{
  "norm_place": "pre",
  "bias": "none",
  "optimizer": "muon_variant",
  "lr_mult_o": 3.0,
  "beta1": 0.95,
  "warmup_steps": 200,
  "final_lr_fraction": 0.05,
  "max_seq_len": 512,
  "max_steps": 11684
}
Each number is 128 + 32 x the weight over its row's rms, rounded and kept within 0 to 255. Layers, rows and columns count from 0. Numbers have three digits each. The size before them is the row's rms in percent of the matrix's.

# layer 6 MLP down, 576x2304, rms 0.0838, rows 0-281, columns 2016-2063
098:142181151168164131121126108088131149175077164145170105101114143204110138169177077082156115209115068156108095152149154147157155124145160130138105
099:137148106155108096201125186104157229126113179112174155125108136079147144140128122156087137076073227107208104109141137158091119147099130145142110
095:161166130123179135097112162166062145165060153153109157098185176160131137157115132135128126150155094111092143124078120107139120157073056130062100
100:167153108105140160103109152111100123110086101111175114180114098117157118141144044187133166159137142112158124151091166126113169120114140149139106
096:164161129168166110131106148087134143124108134065185130128156120104155128142072171128144182145118090163158154064154116097119106153129129132137108
099:145110095176133090142109169141135163103089108094094084107116105176143166147064091115140185076159134137143119112161121119141158140062104171130113
098:092073163135085100105137116171137159116136083116119142116156150115149120127188101146092115144102185145147104119132162145130128120176200100149098
096:154101114116151156160138155088162119108144127114175166105106137163127139155112103165168146141164134109095116121175112160171116158210132057145100
096:106144160168200151154129161161174091089145161122081117125132066122115106122150077143149127177094134118129152129101126143080097181177094129196133
100:114135134137124149160189107094080140187097137139092150141151064197078149179092065093089086161113143097210141138135170145078162068128141159167144
100:139187181110154126109112098099086106158149049169130163148097167190122177126141202168169105119130170103136138129109147121219110119136058131076171
097:150141172116168060133111141136136142122113162097111107097151149125085129199097159106146147101148125099125169114168129091194115071093168158103124
103:083149114108163149121058163072171126146101133144131114164164158076121132162147147110145140120164156105172154140141072141156137123145083147129159
096:118166139116065126191097127089070103121125190105142125192116153140112097127102119123097116146113127148131087147074090176059080121193079185039127
105:148104147101048134203146130080125101172167176135114145117144078077129106149127172057132108149142167107215157170141096169144058095107083114172131
099:179127184174158123148111127166126145149071126087137071145099118168142102089085099079161127147142153110105120148154113116093095149105108094113105
232:120157167169128180107140127105157137093133121113091152105085126110127149136072089152157107176102110147134115123173188111121142100207077078116130
097:100066096125060096105101131108145081150149151102108125124079088115133147045184156134107129121162123110105194120105141093137085029144207103128112
102:098069136142136091140053091125113173170099130149178129104132175176129128073101098116109171164165171140090148123137148081109099112110164121128091
097:102125132125139159152084173109127071164130155124091121134113078140084066091123080126150110112067078116188111177146190104134125152144171146156158
097:143129169123135108094069145102113118093126071122110143139126175154151086099144159084119085118132080139134149149098100178155105192154159131152130
100:161144150120117106107171123129165125133079132103079146106134097155077166140082150130163141114128158152127143134098164099143116112140169159124130
102:158114106124100135122145105080106148186197128101177117167087126182115162104134159115088027142215122174064085105115126100086114100158068119131169
096:091143171128127102173144093157130126168114067167130132138139148067137123154083166079203136073147138160091136144083174121160141155130112101145088
098:083114113111105058194081138063093159119164167140064126135054116106131074095122052118138111145162066128129158180080159181122161140078193098122066
100:109101106127135156117041086115136142124125105148151171117124121132097126155097091085070120178143128159108136155121156137110160176125094150170206
099:130151101156104107155109034113071099083182168143192142093178137146084181134148094094102116052057158140126129137135121184103146122186161113125152
100:095129110141161141086118125158104127088129185138166045120089153086117122134141094081138137102069151100127149129151075106176123150158134131098102
096:147165125113134134132165206051070079145058153099082155105115110173140180097100207123188091097146093118148098096148082123168178146103092130134162
096:144119034085169183085146209112098198146157134172101143136097147121148146174187126094106067122120155151074102159075174150126096057105138141162081
100:092109126104117138141123099104151150160088117153141155114161072152175102074131174122136097121100109096123121091109184087098086185094108178050145
099:184157117092148110184112165126146082146182151136140130155140132160093145079122108122158081142141103161166157131131167099110134158161129114076085
097:118134119147169137140104116155074133217138127129076068145162130132098208132157111078128120083155112117118096117073049089120133128099137123112146
100:084152161119111153174147114140134133151179115154102167146206186165131098082113129110142106148110184115154148151135133121097124164157101180105129
097:061088114137137182116113127103079129075121112186078103143139188150124082146142161108130143099132174146117155127143061192131112141094116124137123
099:072127175151059135080098133104136193170069119096095096116176118105151169092118126114162103122121089118145097091151183149104066079083152166145067
099:141108054125119059106181133089199104120131131101168121156041098136148079095153120123124154126065150168104192127176129127084156184117125131164120
101:131097136121182110052225107097164129100197145137137151118135214078133180147146117158107178151175162128136112079156170117134106166135171148079098
095:148055146179097156101161118124111103112111183146079101145173143130095143115145085146161141153124064195140170172102136085165131083144113100165088
099:137138134152160137072082085163147152118169108156188171091109087121155147159145125121144155149205121132116143110144114091127147127151132106156118
095:104109185103128083070160189166166106178131123090146072114041131121118076123101155122131128156155079102124078097140117109129077146181166154178102
096:142121120153104153178110148139105137095106108137096167183120149127115084151163148119081115153124164103138106171124119068078082152126097140152077
098:166143158130119192099136112110127149121105184107157090140127063166121157122128152119110147133155123153087141082181128111097099131159090121158158
101:140170078102128120111211095092160105141088137102174160090147135129126158124114108116150141133145147140145091128157157109201102112114150137186160
102:121137068208103048143118140138117141103148161106123101076190103181128131186135165098100128138112160119175127115184136162066151128119129129115160
099:176089116153118168145167093143124118116092123204110142092120171162117103151106133154130137138136136159100114127093084109125120206124194128128127
101:138110083101157109151126168134072094158104119141142076060143079151162096115133157133128048143127156139133171118167146104145111115064078169077160
096:092157127150185159110113138125114114103135111119133164126114109111161128123083188091068176157122118112133168161163158135157155172126126141161151
101:131130136107150103150093071135104069124111137159191088119131152126215180095086116134084145124143102138126227178123121121067116161087172150125087
101:131129086094068159119121198147176124127084103167160083145069111141092138106170136085206154111126123140115143145106136130180078158121163193099093
100:042124194173149130150141193151134097211139083118152138133198123168137144124119052151106122141129095127085154107206120079127155153131080109096109
098:133124169159079085125116085164119160097194111163154165125157147126098125095110167143111119154163156134142199169174142147128139178173156111136055
099:183155095070167115130157132133054046126093136144094173109194169160154165110145125135095115088113089133090136162118139143135090141144083162120128
099:065065105131173097172106086192160127081099140147070167149104092156155147190147182095148152135084108134117118103124116159128107122138136135109208
102:104149126089034099114130173088123154078132143098132110097158161148161136128140150123122171135126194156095135125137114136164171151144146167162110
100:168131149120150112130110196063150126107106114127084145125132134083113132152103129096132170168137107131090122104079084156046046128099160099190145
098:105085106165175106106107155142140078062064125148134068071120129108114117126169149133129143121144082123090074135110117141155172138138109137151129
102:114144112092121139124143090080105141087126063165154073138141175113158158067131153177125102115157075153104123163180136127170162094074086097117156
098:147124097129134135077124088074159154123201186165170068127137122128050132135099128124085144146186077130101102131159137142076126097102172151131123
099:135113133124145161120072109146103154145153093136125130149155129096136108106136080172103102127064085146195133104160087190085108098168112149088114
101:141133102106086136154114126117137112125134093079173144120142128152123151120163152163113112114105091148080164060172129120141162110179150088145158
098:174115156155084102116089158149107134199132173084092163104116210157135198136101126113112103188115052144111091157143131140119142101174122109101062
100:157090157126078142082113147140113151143158110141139081140157139073135074112085106073201178072162093134128148121081128141186194109176117145138057
097:119125133132170099095034124176150128119170132087115075101109104143107150095097110130033068212122184110162103130082238126176060096184164122176189
099:098114134105167164104093139152111078110113127168111122168093120154073090143070078162100170115137158162088135132126084075070102125125102135072169
097:231105122098134191187100108134112100135113106114124131072129141123102122094145101082173114125147118121131177112098089166076091162067121097138133
099:138132127115153133171172175114122124115164143048137107166093144150169132167058149097128108150155163116075129142179124148172130130151146152111098
100:105130091123110146101129173122130105104126159128082081060100138145130124161063164058101137122132163040119132110102103174087104121132142146115164
099:134153144098149049102129081156133178141086112109183112120071146113105153084117153109125124138130141171112098193173168077102127069141111093119169
099:082102173121151184099192141152156068128111116146145099112124138118162184131143147162171115098106142153108083096197143135199149132105160179193110
101:144147148169152123117154165130177150167127173109104125139103151067121091141128142146116128129117121118092137171112153078121154132101103137090112
100:168109091056107119112087135090090177104121085085161092149114083137134121138124171092128183131113115156133082106119153132109085122102141138144157
100:103210127087213132121131124132127162125104148102117123154114124124156092114131107090153125176077080154088158135126081065071153172104106127148116
101:107102076065135156099137116124207084171184107078142105132122098150141182121134086117119073124138126089138137099135108144153163132123165107202142
098:138112130149159139123101100152165115125138140122152092089115137156151147161134150136134180125070137075130106095141167141093126148159137067083120
099:127148090106161109132106137156126165122147088147149139197133123157141122167107106160141164169124125157153170136120112149116156124083127143120080
100:154181138137136150079108099122139147126157084115102133134171150141141122099177075151114137102152154128104109127165090178159132112144123132146076
100:153129142096071148125127126166149129124113107116130200107138100140120085107085109157169099115104140154124129095168127090146125060165129095102142
098:090116104160117147123090112133084042158183181073102119125162166085133129129123070105095115176138132144178129121112114115105186119184137096199087
095:106083126137123097176122101175103164103144120130171136139173144119157147159118130114094121088129117132170072180133163119069088146145122088097108
100:075095126153177130104138120120168097097165178115089160131159155120123163105072110198140100148115132177172119113168138101206070118153205162134147
098:151145126090146156142122166211077066134074155124133126095081108130137170088195142204124141125214093121114137083108143116142118161105149147123143
097:136149094155137138174143041109097128149130122135115115101156182158216142086142168059132119084105108083155092093086121118119116090126142135129116
098:156096163068181126132152150130160156090098167103169115111071125105133189134093139098138094093126106120121140089127153109152122142088110128082134
095:129140067097135212096123124107140155143130150087186118131076159122115122144118059140148101129108069085143067096151100113106143171125128133093151
101:133154073110094197135138088140143175143133169111106134144140144114064109123133133119155134092147135144144095110164118148216167122151100166126088
098:134142146109134121105154129131069122150128084104119149153153152050128116071150085129082099117201183149185142079107116143137146119168141130114109
100:119183135193042162170184161117098168135128133120131131142117108105141122138138192134121123159165108127153122145186168090105141134103170096131162
100:082084114110133107100173144138149116161156169120160141141109146136116111144130105147184127129102138134081178113156037124171156066152091122134139
096:137173188173109116100083103130160174106141112121106132107123205119137121124118091116085122033117122163072154084109210078135131118150086099135147
093:093094127130144113115145091201154097149186116106093147130077184162067115118141176141073102147115154159098058100127130146158042114207130136153085
101:163104130112119107093163137150105158083117087132127197107144166112103114121116070191107139049124141155152099122129113115179077072175173114093090
103:137156152133119136135119144160039095155110155077178159124114132130178052113103093162112180148067105137094097140120154119105142156175141099103121
100:148120147077158101158168139136131112140124136125119131131108147156112167088132112158100127104066122108113160155138105085088175092183176150115103
097:111102172179100141132128143163167080132072099066136121122137130127131165103092092135176146130129135167174107156160120125152136134190124144068087
098:097161111133079056129125137098170078106114216055115127118093123138109126138095119111082089093108093157077185196073085142103089077174122094085152
102:156094110075161212103140208130135094129080139150095143134150130083155130094111144136149149077095138112141136138091099098108188170102180112150121
101:102229110202146156125121151200094128132071110156165158151121082103155177101112150080120157152125123133115169222132118064146084118137171123172089
095:099141162150221103154177141126083100159152118146118162128171091120142157128216111102136146182128159115135094166083079170157063187162146138142172
103:141108134106175173164153113139183117113111152169089135088135120181145139157192133129096124082169179142193114141094096120071127154102075131112169
099:121064165175112072129063086133134055094145085145158118115103139144141101169111072120198096092137080175119111123128138128149172087086184153096167
100:061106133121127229125186141180116065171130115143092074121157111117140101172126118119136131126163104107124158163142202135216137119102156115126137
098:091091086150154108131133189135112095116124139122142134202126105130099177158221150075114122102113091099057043131155111155093124135118219153155145
100:122146125099155184115091100152116097099077127114165142095115195122103150117109125156124157111170137104092104128123130121124074180091061064163130
097:123165120145152131110144108136078125136144142127161080158109143164114145092139071130113110160073125131062136087142060170180143069163096077066098
100:206111049160112126154148130172160112086080055115095158164170163087091113150198191163101148147098093142171153126086078190136168127102141147120151
099:118151150109136079130136136147126130120114137123150150126103092132161152092179075128162145155091084100153155126166187161139176110144125168114096
097:090106054128154061116041107045037173143154128085141141136121100161097123127138120156119150114163147158143176119155093103140209098134146150172136
099:136125174117177103167102115120146093120157119136098122114161100135151118113171124125094122131148125066152128139127148132134057130150125143112125
101:115113224108083080153083134133100079107115121101114112138051174138073130101086158128161172157051130126169078099109077108123087114084119102138160
099:153079087060063127139176083142102126080111083113174180194149113109133136120072069141118070102094096119064120181147124122192123114147056145102166
099:145124100123113168105108140124050139181128158151101118147115121131128110103137154123058130119144171136148117149105130159087117093170140202168169
097:129086089173122153149107111124135110131114154048113168160141151107143090132130122062155119092114114094094076099093167136194097080123081125159145
101:122171085053095071077090148147125122129148155101105116147162171126142174118078107062165178121107100102107059126137175104140111154092123132066096
097:120116160171099153187095119143158074185098146084100082111111099113119120065153139181123174143173164154121147145107127149166138109160058158127131
097:087159103120134129096101124137091143149170180146139170155163152139129089143107134149153132043175085125080148128103175124123145085159076146193143
095:132180120165151125106081101127078093106071145139161097123155112080103103151169150114103182136126085140157129106079122153135113084137120117151126
097:196135136100150135130132115247098132072162128094134110148172146097139096127174121122158088153093176138160176116098105111142194142129135112075144
099:110107115138158152133120082082124079158138107133145070136171130158130131086137165025151079111096121137160179123138106171152100084137164128148163
102:138142061118186126093095099193129174111113181138154182129153162128125107124069108090129153142159124149134145187162200092127081133162062132132062
098:137113187146127180145148167187091149079103143142068118140127123173091080158083123102179183141139094111085148093109129123187101209089189117113146
102:146110139105132121060154155104108151145195182121152150122143081133081126125132113137049172109098176147143131128107131118158142105083162106116111
098:131062111179153133109123115108141142110166063135068146162136154178117102139113136110176138188152133139124133089149118125100149184108144102085139
098:055114133140110096132116136074129118137160210096147072157117156160155093139133170172167087091115118132147177099115093130045095156102117113111131
102:151111156141171143129171178056149109068099164103107124129140151092146143177064084119138196180172097164114132112123081126206113141165136124169154
099:107114124114125133123118101164132116103111112060114207144107167119068104196135149246105095143134118141144105118149143131068107138149122147155139
100:110088060145096173088148138135115191129072128138104125110108124195099114119135118137115080113142129145100169167123116132141111181164129113095166
098:129201124107138152116186144133146098175090129158130096152152166102110134133092146129134163084134122116134125170078151143168188145130074122090112
101:159149129135149153176163108160121145175131107167150135074179153179108112145087160123119142144106116112160146066169117098124109127113179150096114
097:074114144184161158098099174167145099094103111105099132160157166079186055178107123118114108132116135131043170116082149081120105110083097060129049
101:101104183128103129142159099090095153169103143097106086114132213086153188149086107117151095100165173094105088081122086115164134106171146109197117
097:161172154094149125183135119120137076170119143051135154134102090097121106147093092168186103173157113146142129068098133119172127140153156144184110
098:130124118109098097097100143087040192139111182091128155118115111117124129115080114096168112114141141108145138206120115108111151200192124148131146
099:158144150146139099193093129112096132144137080099146113105095137129061087180136131156101138103092106135182057147124156114075127141130168105058068
103:147071187170095144183118140071132112064176124141172103147126117117106145133102145132118093140185163148164113108145134075121125168130153111103126
100:077114125167118121107126105079133070089147091212081148072096121116116162162110159171126148115072114096140153116161119131128150138083114100184138
102:151153146142121125155113163157099069153158163164131116126139141160118158134129130082178111080126065183118088151118097092138120126131168132153141
097:127109121092165103137135145119172116128128133155097169183131196132167127085151163144162115126096149176143125071146116124122091160092135113145150
098:172153095174096097158126188176070083106144184136125094134130143126159087179083140196112126105136137136128125118110117166129148143165131134072106
100:113141162149120130113196075089145133069081086107127172102126104066149141141112129087147169112085058106075117223097139126100082146128172149130134
100:174137146195179138077119101146105090149137172108166107156121105142084081119164186153142156132163142135086082137131092106112177103114096143080134
099:164110118122097105138091112117108109141097153173203142166116055183170134117114110121078139071177152154151070125215095152175109115175095129121172
100:096127146184088151138118075135187182119128118128079141150069092124183176145136153136116172123130098087107118077118117108129090167143134073112132
102:154107083138112117157165115170150103096112093157116101140113148087136059155101099132147124141149095128097129110137160124124166123145151097111105
101:162159138153116141109102097155167115163089090102110120123135096149120114109192105142136131177091106131079135139088068159065122126092133105173162
100:123131080073102119162128118139156145138067095122125155111102114096101132089099143103106118090121107133143099120163055211157138140146119110123135
097:226158117133162103118125183143157083143141133090123221083119062160225146117144164128092162166118104125113057141122085083107109143131128159064121
100:139149099118071097129088128151094105069175152127066167128156167126122109143131165116124099150155132124179080092084079092171117105102089103141097
101:106158125094080168124133208165149110129211108131149111174177122095094151117091131118148095140167085175106151122157123138121084140130145093145115
100:133124130164110092070101114094091097147137159109058205169093076152119108118102147183129166154141123118135070168158139129147129161165120131116175
102:103138136146120088151098104156174127108161160157118084112082072122050149175196140140104112158102102133129092101134066113058098177139086153117119
101:150170142115092150156096123082133196193079169153164150174134143149147154090046079086143160120148171088159126163138118105156152095116114153132136
100:165130169190130131115139155172055122116104072171182143163142115099177153158160095165159120098127120145092075119149114102166126110087123144157137
098:146072108095156145159109147128200131103129180141117108126080081149091125094073153152144113172166143111113109192090152092140101128122168130156173
097:145114125138140155186147134135106073100130100175095149139167148167135158062125130112115123116128158090118087104208103051057169138089139172113167
103:174132092162197160170099117123161092159125089108133094108164079132103151135114124098063130120151143124157116118156160150097130111129126120111085
099:151115130156160089129140127116126090070112123144133121115101084125186084122139132159086173081135177152118110148098114149179158112126137127117118
101:074151118140073175157141107202118156177129092144127122149169173130158126119136166178066111108139154093055096151152110129129148122137150108119061
100:140105142115151093092147091097144143108081133139138147142186198125103144124136157127146204157090106137122126117110104143106146156139137108144165
100:119115172128132154109170122085107102185089170066102122120155092168145121132149117141129118069146165074131163191171118146117159168121177197149089
096:168140062099121152200145097139168169126117197061110139190165138200126169166140162103122087163131150157089130140164109137114167130118152095136086
097:096197140188112166114128101061153088117116096151102196204137080147150157097146142124088141138130142178162164142126109185097112143108120035167108
098:077109139147090071109152153118162141156138121074142100207142103105100141155133103100137125152126083122100143114109120175134099178139107152157127
097:120122111146105168216092163095128077132194080148111098131124144094124172184062144122188173131139184119136153126089105121164139093119132157167152
102:128060080119167154092129164100169152121127163132128162171094143083106104066128152129042130110108116133126166104107131107115152123166137156096117
101:113120144174123134153085121119073140149121103123205051182124104154118106099114137121145174125117139107176117135116144127110175168131137042155155
099:111081124139183106171191130117132124084066161150109143080136118124059079117136174138142093129133140130130152221115129137061195113041233109170082
096:127113163101156058175130095108148124073123094158141113156099105167143140130114170116159086137140186071131117172126168146114080060145189141140125
096:138139077139154144162127143105147122062100082125143135098158097132096159091102124031112190108179159084078089139099126118137149159143146063168051
099:176202147151046123111196116094136224144117189160118141100116170095146093140117116130135142124160161133164100140125169099077125113105142115129114
102:110070128138216206094112118124116163110086120119105165109127106164107119166141101131132156096109113096094133155087104121148129116112086129089181
101:117108143128102118147098134157113094085143132140110167130149096149112076165109116139121110125125127130125141156080080130112159149089122152078067
096:061094161089183069121084107160174098124152105209132147104157132102093138130074153120147067132132128136091133158144153090129127104124177162111145
101:152127153151163155120157136129091127171154136115196150131080088161128141122123163147145097092166154115143091108162152108099144161142108134150150
102:123154142095116112061126111106091137171189124117188117138173121138157168169171153081085203119168146114166164091094164092162087130120181154113148
101:193129115132129161128134121088152165179175140138110105133169124124141130172105060092140103131060167105108148084111135089086143168085139054154108
103:125128064155102135111151121153169135140134129146109122116110153145151175057099122081117137153166112112118132169094078083121134139125105139108099
100:086134079140141180125108091174099096168070099106182136153147120178161114112081153119092195194104150149146178095175083141076119135086149167157115
099:131133128133133077117103142117170100139164107131154153122121130122129119124172197110097173131100155103104131133127120129156131153134224050137178
099:185119169105129127170116096162091114141118156152132190122101173035159148159114098117089128097116128051124075102112096128132124162127147100139202
098:086137119154117067124188168152124122114068101119129071111123130129188097062127124192094176068147132179161139121110083057142111126099150100117096
099:114106169097130180102133122121076119091123120147119172177115171089153124083115129177184110117145093078153130086059219142150089086107146122077131
102:122114241147130155114077096149126084201164226202149112165172143163134095121136151130111130129076124083142121174070165176115066159109114127140081
100:081147119115101099112131171090084145175162118125158127105151127157116104097154083113153152107091179205099152115130153089150126121133149109122148
101:100055119120163146095150159126037158159168095156150121144116056150147153140164109145119206135090188109093186147081106120095071092106105129124120
100:153138093148137152114080115100183067121149150142104115146176168143146154091123122117140120129079099139143104139118083160109136116166140193090143
099:086173121134120107141192164126144158105113122117126178092119145148144101158151081130153115091148138096101174180098085088154153095133154084152091
099:160079131121124145111120107091133112198081182123101105128153116152080058165131102147157160141115102137164168136124168138155137091107140091158090
098:102095166181131129147101086171103105115155068088127142112158116077162117084156052155127135118074160116116167153112114179082167152131142170135108
103:136151115086159113087119080102130088132130047123111110138115175136141142128204133133182086126182133196123171180132077062122137145133137107126074
100:175050129167084109059187190140175101134103105130139133122118137152137090129105187124138110136213067145086107124123112131107113101090121143123116
097:142150166175098143070132121156118133122138132112127140120110108114069105107104111114186180148110069130159103098081181124194158178113127150195096
102:094095125167055172053111122178223087137128158127091155108095165122147156167139123108141139112130141174048158193122109112156077137104119143092131
099:144103105113133172125082165196095108168142142121179153164114108083141133080084139138203158089154146104041116130198091154114186129163141113150129
100:149187178159151167133148085152131067153197110172087167104145173139078206129127093136075107182133140103110144136096090102178186071158126114142101
101:125112103128131155175146113112108120090148157118213170139108155158132162124158202135110144201187176161179091127124112091104116155068130079146135
097:121096174114091161119154153165103159124164093150098080184071128059123184126132063159084139147103090140130143103166141118145224133152143070136048
103:022127129125171146062137165105176132096149101089122081112076178105200129139119122138166101118162076143125206117093139154140071201095190155089132
100:112141142160159101063143112128143064107171174146135135186155084151103172102154153170077168088098079130112109164132081099086060081099106156124118
099:046140068081106149213171166137139078155123160096084161171145164166058081170133132126148215100146142160156150096082137084122116052176173110093169
097:168127076113119117178177153144100105153138206026131154122152132126106107132106121064091067107094138159149167173120146153189158082145091112178134
100:066153178170121141145157049140117183113098127104158147078143198166140174149134156127061095211143084131151166170128118114124124122138102107154061
102:139131122083087151135134179143116137150177115145103131093255058157086082173127143110110092126167122128116138146154072118180081115149166121164122
096:113058141113155114063096120130131105141091148082111114161129126139080152156120139124112126135146085122121140075149145183159178139073143067126135
099:119114176132095087145152071066130152185136169135123118053171154100147126156137117097133116094134128152156120203103130167079117144168106125142123
100:159123165211141159117114166120124080088154154180105093125105134120207128179161181144125133148194087103092102116128132124121117201169138135163105
095:162106176131019079132194097125176106118147109097087104102076124101107143104129146163077075147187179162191103075173187135122129147144141147100141
100:116152142148131118126151095113100163082070134135068127137118093119121103122150081129137085148163094125138098152114095138100164123096078088186091
106:129142091095139104095154121109146137153136106095198160105087039127112164164183108094171157111120183144138130108162144088098168206089151133102130
103:128149140053129104193111115147133140096122102143086175095096163113155159147125184100147107105153152128138100093154128136125133094154143107147110
097:178160118072148125068160133143102092167130185155087128170124139101156119121081069144162079082137099123122137148106130145117104144172177128125144
099:142122085154155163087190173122086174134137069102093108097131108117122130114057111180061058165178088143158089083162121139094192187102072116097150
098:152138144155149109141120159144137136160124153117144100073140106109171113120118151037144089120120103122187157133129121108098117142125082092114097
106:117156115153163130122163087111060105080133140118148107080144111141095146085122172126142114141150220151147169062185147140078144146100149136110081
102:119126120155132144123064101103085125106120132106119119149115166194062112104128073095141168099110112125144104125172111128142133138128121138118117
096:110157097143134162128187137138121150125125187141132086108164145112171111146122100119160107084135168139086143181079110178159153149142098104166150
103:168146131154117119150131132097149121152110184154120064171134190180109211065159129110124088104187122116158205136159087092101109089094096154121125
101:119110115146105178195164125107146122128162103090173111148146129184178097141111101196144065073107165133099063103135197101111153104181128113136129
100:103123078087098132062123168134131164115096123036160093060158182163139123101139083073109096175159135115138092093132104074068125167121106184165059
097:115175118145109150128079142180134159109131086101079124135060116112100127035093161141131138170107100138144117126173144117145128161129129102073110
099:121130085123094106126094108114154111095074141133131080118142133149153137108126149200111146074143149136108135105162088145151113127118177109144108
097:150109139158134138127134150122159157170149091163155155148074103177115154111102095104120100151180144109122090164143111141071067108189110116098122
102:145098144143102173138189176134143121108117162084079054130111119109061189189128122125170161120057156106142150158109090139106070112074135116151095
098:078177148101130123166063068137156063119163155142105073125154117137109087126120143150131110083166181144082095117083125149107100147193128155175048
106:138081143163063080078085139076084102100101055100124158108117103118136094136039102125142187117137122079160127130114133125157125086161073181105130
096:121134115103211135145151157121136197089105157108115112149147189133175161120059136156102107057102160125126156135084106128120153185126124125084111
097:089138084129167184133111145135044103162126122101073060138164108130040154154133142096126163098097099186092082161173176128144058095114120133178112
098:080147083110117141131063145116151102153147170113137085098095158170151124094138081111133095193053135100111093088200095169083104180125149156156107
096:147137151120111144116071116110106156147106116145133142089096183161114177140140105080142182099107170119133161147084076122105121135161105099158169
099:155086172168153149048112119121138110137114100106167143107103113080072141112140085095150120101168115179072200154191174154200106098147207107107083
094:136137155086141090169110113181094162119145106165061136180103113107173100151129129110166179057202083143094091138046138148135155215119131121227141
104:136131103177097115149062100171175125113134124108140075120138105128118131140125178088160148078099145106094159185120090114121205100143149165123072
103:113165075136100142143143106156084103088130179112107079063072137131119063139110200122146150104073101135098162156115060127110099152134143104118138
100:171111114113077166132103147097093127096115098143145124135117109027094135162103091128091125110117147160085130133156134156120151149082116077133095
099:094094097065170114180110159137112149105157158141105111164140117149107123105106112125196125086115174153158129083076121088159178138066073128093133
100:093140119143087119129188130158120147109127145166156139140115079129177093082106104166069123163139146169132121123116174115161149159095104097138119
102:141135075144097192182124136094068139138149123120177134147090132123104146175156165093097141089128130150167143112082152073050177133131132179211140
099:178083180175117098096143168043136145088209120150103109026126109183121150157072105117124161096161143148139079103168137156124114128153137147162167
098:069188097164101130060113138210110146157140141196181106110111149088126070140124090147117068035116128162084150143133146126147163103140132140166079
103:142114154134119064101127179099116154090134120107157102127136133122112089156117126155197174135158180111161100095113062112155135151074179139123100
099:089140182116133130145128118090143147092146187126115143124136130121127182145151192130163090124120186054131129160191150165172127093089139140115133
102:101152159108114168136167113170123122156098144099141138147135055149142148135159088136136147113083171185178096101124125142136117139154106103106116
101:113141126120156107088155157106108124155114162163122092022173176054168151113134180115082114114168148066076185122141099195119163175053118109148126
104:124218072170141131159087106148103061119090129176084191081174111097153178135136181105123148119146137135178188138112178120129137124139154159174118
099:157174089136111128108115137093106128155160194125124198067133111187197090140122157147195097174111116133105112065183091100114113115126169124096183
101:107151106141114168113088139146129092131155132107097118166132116139079082176145135137116109141145088211138146101047162124063133148116080108154158
099:059178145142083094081098145090074167118144127172072172107133140129129146090123094122124164092118107127156179134168084149122189139148155135119138
101:088141125166121132119161109143174163122116115131114182127120109141081086161137218179134127155105147142142170186201052165092167182133139116202140
099:116125150149146174079076167152125172101103081140180177120129137075139119171126141141161129161143111147091153152122154124084079157146117083132083
094:186130136203106046107120139140151144146107125155135069143122132178131167095168153107073146135097146177140051135143132063153143116131147100137116
098:111063105129105141096146109111141089140099099158111092162206119126174103116123092118151150127116065108086093104109082202138133098062182122155175
100:126109197154104203129176166106073132150140134157177160085130131163110078099115087127121156103103130144096153069116119116162158089150126114158092
096:161094186118109123130154130175105140152100157082127143178145155142035107097105080182132092173159087133149139158062153155119189164173164148150103
098:122127240109161158128133126154123135097165149112097093131093189082086097137148094116086064084145128244108132088092070112117176168141150130093099
094:163132167106116162112091127111112177141146226140155120171100128071109144122098100137145127127102147079127157174136079180123091161070159124182136
102:048147095097229088129177200141169146146122098088083145095136128136103129188079152138160151142101154106173119143057104125119102127150158105157115
096:069138101095147183163096189130124152145136104070156195157081093077134124189139119065086150083120129122109112166132133079190101176152098106127154
103:144143101163111139124159068147174107148134094110094121183123180187100115102176065098093128134116122137206130121192065145139173125141145120152135
099:135103132148145102066067137078197123095118134059145123105106068107147129120176145172111152182147133112132113154154143159070181126129088138151183
102:135098163129103143079130162123116140123166119100167118096119087153162095107107086118130103122148111141110151167139130109139153120162118149139170
102:139140134128081122120139150088155072115110129082122099131123061104141125130131096089113054112118149138174112186105093173103119099124156182127103
102:090066109143026137210132175154137073165115121204206179118099079074112148147181125116214108169136119109129087144117166124176102126137112137155130
100:073090081069141135122130152119142144102159162105137139128149133112115121134148128137101185087107091141152090092169123077150052065142193157088209
101:110099114109144171122076097124178148172131177118146111117128135126130159130144104136076100095131108139146113126086113184177095123095137099140237
102:078135166091082190128065140125166122084127139136094172115125126138104116160110170138082178186108050145135145089180109125143059108082098102165135
103:108151081053136109129139147077177153129106141089135054051073142086101119137102175135122140089157107129114045126155165087176085118163128107143178
097:128130104132135112150109160072140105124137096123092120136114110125123136113137073180135135137183100060076157122105092129148173124082126125137149
098:085211111163107137143071152136111090158094130121124071086146077138120133091142141170114024071134131115085147181121118186114188102141139179166162
098:183152138192129091171101150174140131153153137156142160121167089116134183156159148178118093102167102142098119095116131133131161118094064174084118
098:157126119143133109110111143108114140146117143119068103186141097133209154156114104157122175137127080107131085121142195111113175092096147133150223
100:114129158113098132165102162095070166075139181129138043136225175068125121156135093165155156136137138086127147150162214125156110133122166104101111
102:131119170149150095169105123155165160095120089134119125103097104149129199130071106054123158165106180089092129124104134137164167096130152148152180
098:142115093147144099147127101172123115109134080123081090151125138094098137107107060173124164141106131129123164073184131121092119142074188110082165
101:158101179163103118183123105174126105090141099163141163126148122107116117094099064094112075140132144124137130145144134123140101101172034116165121
098:105117152160136098110132118069133186114167125170113124092139148129147158138152144131094118134103116045084125130123140152131108145150115056153116
098:174114072239132083102051150128197133119068174102087094102139128112194143159150182072114156124130159093135118067145111106104050125091148137143149
187:140114118140082092134104104118125095153110097186110105172118061162176144144095072135143101137101174183172154188115093073082149126133088090154153
098:087137134094145151118074072129076164117113116147132073157144108043186073123138105099109189100077103155136134104216159164160100100132169156149082
099:106139136201097126079123173111126117159102202132145136132144133122134148131115118154089150119125115105135166141125110103093045056121174128139106
098:140151118160158139182154164192152169077137090127108159116124144133168199119128082083136126142160109091126127180143161142103109176070182125126140
098:126139116066102124168083184097115155126138128136126132103148174131115083136087185106120086158140157134057119158150202146155188109199122119116147
098:119153149127067113075083121151104158132150085122145114166110138077179139092183126146144094153105099116196111125150160092117149100058171130146190